Part of a small language model's weights.
Architecture: biases, attention and MLP in parallel.
Each number is 128 + 24 x the weight over its row's rms, rounded and kept within 0 to 255. Layers, rows and columns count from 0. Numbers have three digits each. The size before them is the row's rms in percent of the matrix's.

# q: layer 7 attention query, 256x160, rms 0.177, rows 0-31, columns 0-79
# k: layer 7 attention key, 256x160, rms 0.169, rows 0-31, columns 0-79
# v: layer 7 attention value, 256x160, rms 0.205, rows 0-5, columns 0-79
# o: layer 7 attention output (transposed), 256x160, rms 0.133, rows 0-5, columns 0-79
q0 131:135144112153161141158119098096124130141101160069115119134133136145106109123126128100112092147148112094106088132144122171147137137123144099144123101103140101113130118152103170162106130074150122129152105134081113109134137125123138115141156168
k0 135:124158136109126131110124116156094112124124102160125137122145176153095122120106125141071116124123125115168129117114120119187127080142170132111129117122139167113177136141132093076104115156153116114111158146147127125143131126129113111140143103
q1 128:115154113105107137127119117121152116157100133134113142140184141136103162101150111143112135131126154106120119121125136126182104121125088153112142142132136120150151143116120155130149098132182107118159069114154104102116122159135107111147127119
k1 121:134118148165133121114138187144103189107100060118169167098167121173074077144129160143092141127124145127084107126163098170135133121118157079100135150142150127137132097117166132114118151111114116135152104118148163132134130118099153126141119130
q2 183:167123104110128145134138169104100136112113094120135147130118075139199134153137147141141134131134145136105102139117120148089183154152145101142148128156107118074104090144097138148132120096070131134093083144129125159133072103130166129143127142
k2 182:132134126127139074132114094068096061152172138114136150138112162143101138119133138117132111150117158136119130090149132122143034093111140119137117160153132136147113132144123136129084110170166122127104146135125113126143172141110126105144189122
q3 151:139148124111127164140097127115097126111118116104125108117114113150166141150127154143105105155112130110092105109131138190082160127144146107144136153134127126098118105115108136156116117110105092132126082159113131132193113104128164109149161147
k3 119:144130138126115115153159163130122139154100121158094163135108147144137148157147119103123187135152155157138122103140104123096145178114153111120169106154118156166146094137101134121145128096150103078163125110107123119136100172130127115162074142
q4 083:144137097085076134120138114074172157143130125119105134120128146124095129143115119101136161075190135100133111142113119097143136120147097165141120133108149110124113142145137162117147131100132139172144159091111095143105164164134122107090092182
k4 126:101099120137139086179128119064080082155135137103125133129100157129116118174146122122146107112158140112159113101132154120098100092112105109137092139149161114132124100184121143139101095147127115087101144167135106142168165151102105119105145158
q5 161:148155159112097089150128120104129168165155091141087139173111107133162122095127169147136127088142096130091098131134112152117132140143116098168134165176115089086113127119133134118139157138129167166113116149109152133122097100121139145135116153
k5 147:114118139134144006168119108130106168128153145116142117140100126127110126162171145131111134119177126119124102130116140097128119142149132114109115130104119139127097105173123150139102126165122126133113177157129109125133157142112135140105148117
q6 152:130129162128158129144111156150075110154117103126123144152143115083154122096104185115145110137113118184083134121126131172123110140149155090140163145161096108091104103133125122118094130165132154106076124112102135129137099083122124178166130129
k6 108:094144109109112032116194148126138105140101146143152135106126134130148132132127069131152075150113125158151132146139153129145164113095115136136109115124133090122138139125148087108131136130149141094111122115156130118150171069131118168131123138
q7 140:105146086131097120174123145142134113132121076104117154118146142142170124158131173144135087142114116171124098172103111184123170112138115128095114152106174113163107155123131163132126119092108116115080124097087153153149108142149118072134134130
k7 187:130103122151121234105086142152139121122124103117107100135129090095142120095100124123149138127121135093137160161115100129127149148103083183134112114123149139116151153096111139143142154116100116147166115107105128159095071128168144152126101145
q8 134:096128122147139096110153116115133113123110088103167130145123107130098161095127104079153139148151120129134162122123097146105099147138156148086110099133113135131145154199145151086099136153145113118101167082069139169146140115106141135142139135
k8 135:132114149132156117090115111136089127112137142161091108095136149122102128124139159138151141090151143153155162075157127100151166150131144138142130138128188120131117130135094110194145145128103157092174110100151148146133115156100133112126134102
q9 138:106110124160121111113128147131127136103147127090096105105103125158121134123134133131125123105154081149098104129113137144112162125122149139108133090137127178106126135106204173149090192172120112142127138110158106110140125166145152076104150156
k9 141:144115141124150126118115158140133099139113129126131166140113137121090151149100111124113104202163172137131128101112149130103091168164148092103112115140154119129129136068157141131138088115176100126116119158119132147092122137103091138091133093
q10 134:124141143124129123138133116131125125123108160078140117130076113129133148128153107140124117166123143204119130092121115110144076142113094167126071088137123113122146127137146107086100131130172101179126139112132144134088120129121115128100136135
k10 130:122176124136113133104154127135143101123122104132161133151174125123132137107128082109163076151135121099118106120168148103141087138155154143098120095121184148118137148133119158148119126127097158118087108157144131084114144145126108116120137129
q11 128:121123135167116125093187117109085139138155146142121118192116123123130125130089129094141133147108151123169137188146132087089132146130130100152099141148156090071079117140147115144144108127153173122136142114131138093125137111092131136133145128
k11 139:122128106122066104106141154144168120123121104134145098153120108139122203095151134118149154129140129140119116149160116166132146081128092122156143133149121109144119138102135154120122134123103101114140141144099131143119099118137104141175085160
q12 138:071108135137136077125134151108148134121125137105147141153167138119089138096123100074151170112114145089125140134139085107168133130143134114173137136160169124104120118147103139113120104120148126127101159146130160125140105144110134176092112124
k12 133:118150121167138104141119113127115132108164117096099116100078152137110146118143137143141117087126106124113149088188106106111152139081122152142110122092110154160152113150148153127138156102081133135164135121093153118103129113161130176153141132
q13 119:114161139101144118134112134101142105122136126125142167148124130092080105105157148137093126125144071112151097125102108112155138151170122122128172147122123123107104151119144126158117093071100128124125088102115092126123138087143113125155164138
k13 136:179148149125144105113108157164141121122155109123172141125121114122132155132147121140096141107110142180139179132152113103127087136106162148089139109107133112139155093121129116123177131146173129118086120150125121153140143113150191123166141084
q14 135:193105090147178071136121114124111113136131149132164165131140141160151138106127137143161173131155126161136116120112091128123123130098160099178138109094155143125153133165151158139133106108143159118166143128105117109087104115129125052125156087
k14 142:122103127099130116132165107103139143096161128122104171113127100127131111086132140111168094090160157144109105122112132095151108132110126152167111137152119163168149126107124104132131111117144148176153140182118120150147162134198157157153141169
q15 137:146126154109137140116123146144163161128159102129099128125140140158142184132125115169156113127161149117129111116132107098111122091074139141127120101107114141127099089137100133126141116129149134138138111155105139166134109167140114141139158126
k15 142:134111133124060117114127114131117118127115160151116136128125175121194127117115121113085112119167176135129131136119136132180085181106146125201135140155113132106122151142143132149093148129081124128123117146089111178102091145129118138130109124
q16 142:123119121128136114192122133098120179131136092147191121114116164151117112157104136137110121090140105146092149112134153125150178114128132110146148123106100152129097091109112126114081150118166150151090131123171139131141132129130116151116119116
k16 147:139110147137123160096129101141118133128120137149144175115181114145129109137072174096120115097125122117109147131131089150127167137177099144149181153105122144121140163152138125100136073132114155106146123127121135152085147111157146118121114130
q17 132:136159184111102091107133142142130154097114133137142138140111129092109091114153117141144136079172115102115134121109165123079111159078134122151128165100156107175147100140172136129088149134124122128176135165135154143130116114108116103134117084
k17 119:078136144112110106087138124127131143147168124120141125109096149114091150110123145111114178162168094104165156118188163102154146144134111115107130128189115101139096164156124104158156106139154133144135187144095118142102137138129140163135111146
q18 138:135097144100150133108107100137144102103087102126148114100133135135118058111130137159148145109149140151142114184172128134053103142138138119136117131115127121106124139110138119108154107089130172123161142134121155128123116101081158133146160098
k18 148:131164134143132111119147127107125113136151074130108116129145095144154097137146144080162148122151146159148080120157138105139088121059117165129109150087110161116120129088096108089122144162121123171133103112162140156123139104110130140178108162
q19 127:152106179125151124102101152136125116171174112099105130094141124148136076104147101115109153127123110115113172100122164126109085149132123134124131139130140148101115125165136153127087135119151176097149162125140155105084113118147144154140150111
k19 122:158132113101126139084133148104138182141073133130083113110130060129150101147155092139106107150134165148155118151169169117133156116114137091147126144083107102094168182130106113127132119176153128143132098130110125128136138159117111127146150084
q20 131:125116145095128104113108133147137154122122132082153101118136114141101102118102135113127150056100093099102099178140135101102141166122132122172134168105089150118118157143120131112112149108134157174125096097121175119109139135165158151134141164
k20 139:124127099135115127151159116148117166116139093109130183167105096092113146165122094110118080115185147120126119119147160108097124159107110156107097125161121102121126120151152136122153079143126114116104110115126115153163142140131117096124121109
q21 128:138115126100108087097121127151142143145104134174129115148131187119181097146111104137151095119117102144148142101125108174112176192120123103167154153129108137084099109143172114139140124079099110124132128091069171153160101152143073111174144133
k21 150:100144137098106121125150102177133136090143106132066114106159148153146141105114135186147148145122116110146112114156127181121162101081122133165068134124118150159092135150130091098173100127158141130195110151075128087115113098120135137153137123
q22 145:109126145122137162176123171148099125132146110118151149091103149144146137116127113130088119166113156100127117128129105114130091132128105105151178112144168129127149112113121121103088148139142097106147104134107139166163142137110123133122141165
k22 139:153099121117161094107127080140177095126121137116158175116154144131231130152182127144135147114117142126124113125117111110114109144100121101163165113142153096105143104091159142113156140117086137145097138079135118074155126126095121133124133149
q23 142:106144106122118158172100121138151142117095085120117138101145118101120159113100140120086115138103113102119106092176157146102133128096098106127143142140080133126113120120090136155145159097134130151163131128111126116172115142150154120125116147
k23 139:134101113130114087125170163092140133129127107141117108125156152135101101137091081188129110131145123128083146120127127184151141145133140125118120114145174127138104103087155130127093119103122149125128187123151115157126104084129122092110107105
q24 137:132133172102111146131154170081127124101162066116177120113118169156111141130130118142149157097090141171130150141108103123185122116170089110142152103107130155115130092123104136128103144149102105109142165140143114148144144081134129130107090132
k24 139:150081112113144089112117161112079129142146128132134150117140085106169119115105145112138127148105161164154143109103105117111108153145127095117149085152164118107122125146117123162077121137114135136141107123088138166125123136196112139107148134
q25 134:124113203109121138134125132142160181136136126128128092134123131171102103150096115161170135156156064141089166147134092138136157146092094152107152132118140134167120127112128094131116109140117142129151157156115127141147138113153135134121093132
k25 130:133165111105086120154155109127074078174165123130110140154169111131143114136098130103098185164152156125150112145143118087145143111132103122126178137151133127083136153130164109177105134121154138126076112106155145122152093118151165107137097091
q26 138:134164166148117116124103085130122184104122172134131066139137108145095138104143149120126134128139137101177101114164110106144158135125172127084121137122124122106162133122136154144155080149113146162085141114117088114113123164125085165171130127
k26 133:084113129115153122136112145147147132133126129102151121157146164143131159159123162128092110134103096142137141131147131149140115131168115159130160137145079092089109137124157085119129146113151105033126148105142126115135104128131167133113119123
q27 129:140118109114163104118114107159117130142140188130138121143098153110111118129124120100141132143110148108169110088116141120116102104133160122108142096075175125102125118102056176128139113136109131131149138100204130131066143142137111072092112124
k27 128:133201132152100112157145138134127095122094117128070134122159160142147156173113169154156097151152109120126139115090108139116136078141133143123158117134157129112114142157078103103135147126164073142142110141138134149165163100100125120149099156
q28 136:115110123178121122114121126113150127058104144155112118118128097101136148100190114073059141134129151077154120130158130127116148125130166127117134140120114146145136118121179106115125150084038122142170132142129105119157116134137163145080141141
k28 150:147178105158133157139126115121126103130134148108128102103102147152091137171192127160163114037113095127128137145144142123116117140161137122096162090156075113112101170111155122132099102128152114114089098153146136118112131103137131147103116118
q29 124:118127119113164142093153114116145130097141125115123123118159136091105100118109113156162130165153106080047146134162121122127138170122118074098099105099079139104133129114103180097168093115116125138123137095140139142146135145154142095160150165
k29 131:160194117119179150169129122126119120128117096126116133073115144162147139089113144175137126081108170147144132096121117151168125128140106108142124164053149160148128150139138104124137119098132120120132142078146133115140103100099151143108131101
q30 139:137141122111147112131144126085121078126143137106095110168128124125142118128084111129107111147119112151128147139125077168116113118112115113138122116105128134190159131108135122112132137123152091114122118126101095105116106173116152163137174131
k30 155:151145132124131131138145100120072190111182121126114117176098130146103153112112171076158077094127106097152145119159106116115167067115103148149088153112123175112154137139143127150142094135164133139144124130141151117170148115123117162098148147
q31 132:121108105145146144119143155125088178102113126181150111104117126122095145154166125101126126162116136120082138153145105153139105154119127120123166142128126108127123134128173132078105097122138155148133131130108136124145110164097139148113166061
k31 144:146142124100128154144116124120135100164139100121140157095154160125088134096164162140112133120150146122099084119111105140157126117180089128180117051102096135167140138128125132159110107121116149132104196119158123138115063068132083132146132090
v0 125:123163125154178145142122163114096128139227169141105094121100144153085143094143141126124082133097116157138147158112149152134135119146129127132134100091155094114126148089095126120131122149093104101098111112130147103123141096140124133145167088
o0 114:118094092178099170148150118094111124131092125166171147128103079114117136140152143124132173133124144136099155146117119103083141128142122113146093137115171123169124153123131132116122128137140130148115104161108142150144166125125150165091152119
v1 132:156153125107130099118112098107125139109106191119137161132148137106120119129108109147101091122119124137118073167146101110147108139149140083160158163148136108144131194092116153125099108131131152128142121130133110134166110130147131132124130108
o1 126:136099121174132091111131106070136127120108121138139124132121157153156136156114191141149125105149137090140101101137114103136108118165120098095110098169125145127134128094131116172105122131103120117139132148107141143156140112114146140160154122
v2 115:133114123149100080119174145141205131140143172119116150096137143114133153138122115112131116109123129149142137135122075180129102145108163100158087168148153116115076134105152101189127122116135119128177121121089155147166152105129103099115098162
o2 107:099130169103113146059128120143146123136133194087138115119102126144130152086122118141102118151114135111143095109202138100102089137087156100106143141174122156130163156136109111148106133138133102142131175123147106119116137115165105133167152139
v3 119:122169144149108140137150135103144103110119118097113127130095082123143115119094163132122118112118145113117133121133108126155122137140123125125145164120156172178168186122100136108117123093115134151162139156113154114158096143143155151123163125
o3 107:130138110118120092122096145120134102136139088073151149097121130106125158102127144112114137140123130128100129104094069139158154114120145135110130087131147180128122167091136111112126098154127128151162157120090141146085130128188127146134114147
v4 133:116159097128109156143114147152112173121092132155110139117106099155123107132133113122104125116118155136168108105144122142135138131139135161133128146110142144100111111125120110117120110086144119111119102134138109083156085132119159142121098163
o4 129:121137169139090149155135153140110169125110122170145131126127158142135133106117106103146124142138120174123103111119129131159113167117117129122152109135130099122097116126134126111124114121141150126118186136144142166125118107116104115137077089
v5 143:150136158156066129150122120149108174137125167167163108120105131170135151129154135116114151090097136137121158131136129113168118142150172119123148132124100131091138093097125087129132096125121152149107156155112162132110097117100096148173170131
o5 126:130103143077133134149142100124092120100080136111157109126123144140173087125091148121149099108107106152145129104121102126122160172148167128115122121107126138152135109115108125122117108095121139149087116142117162111073166084119124159154183156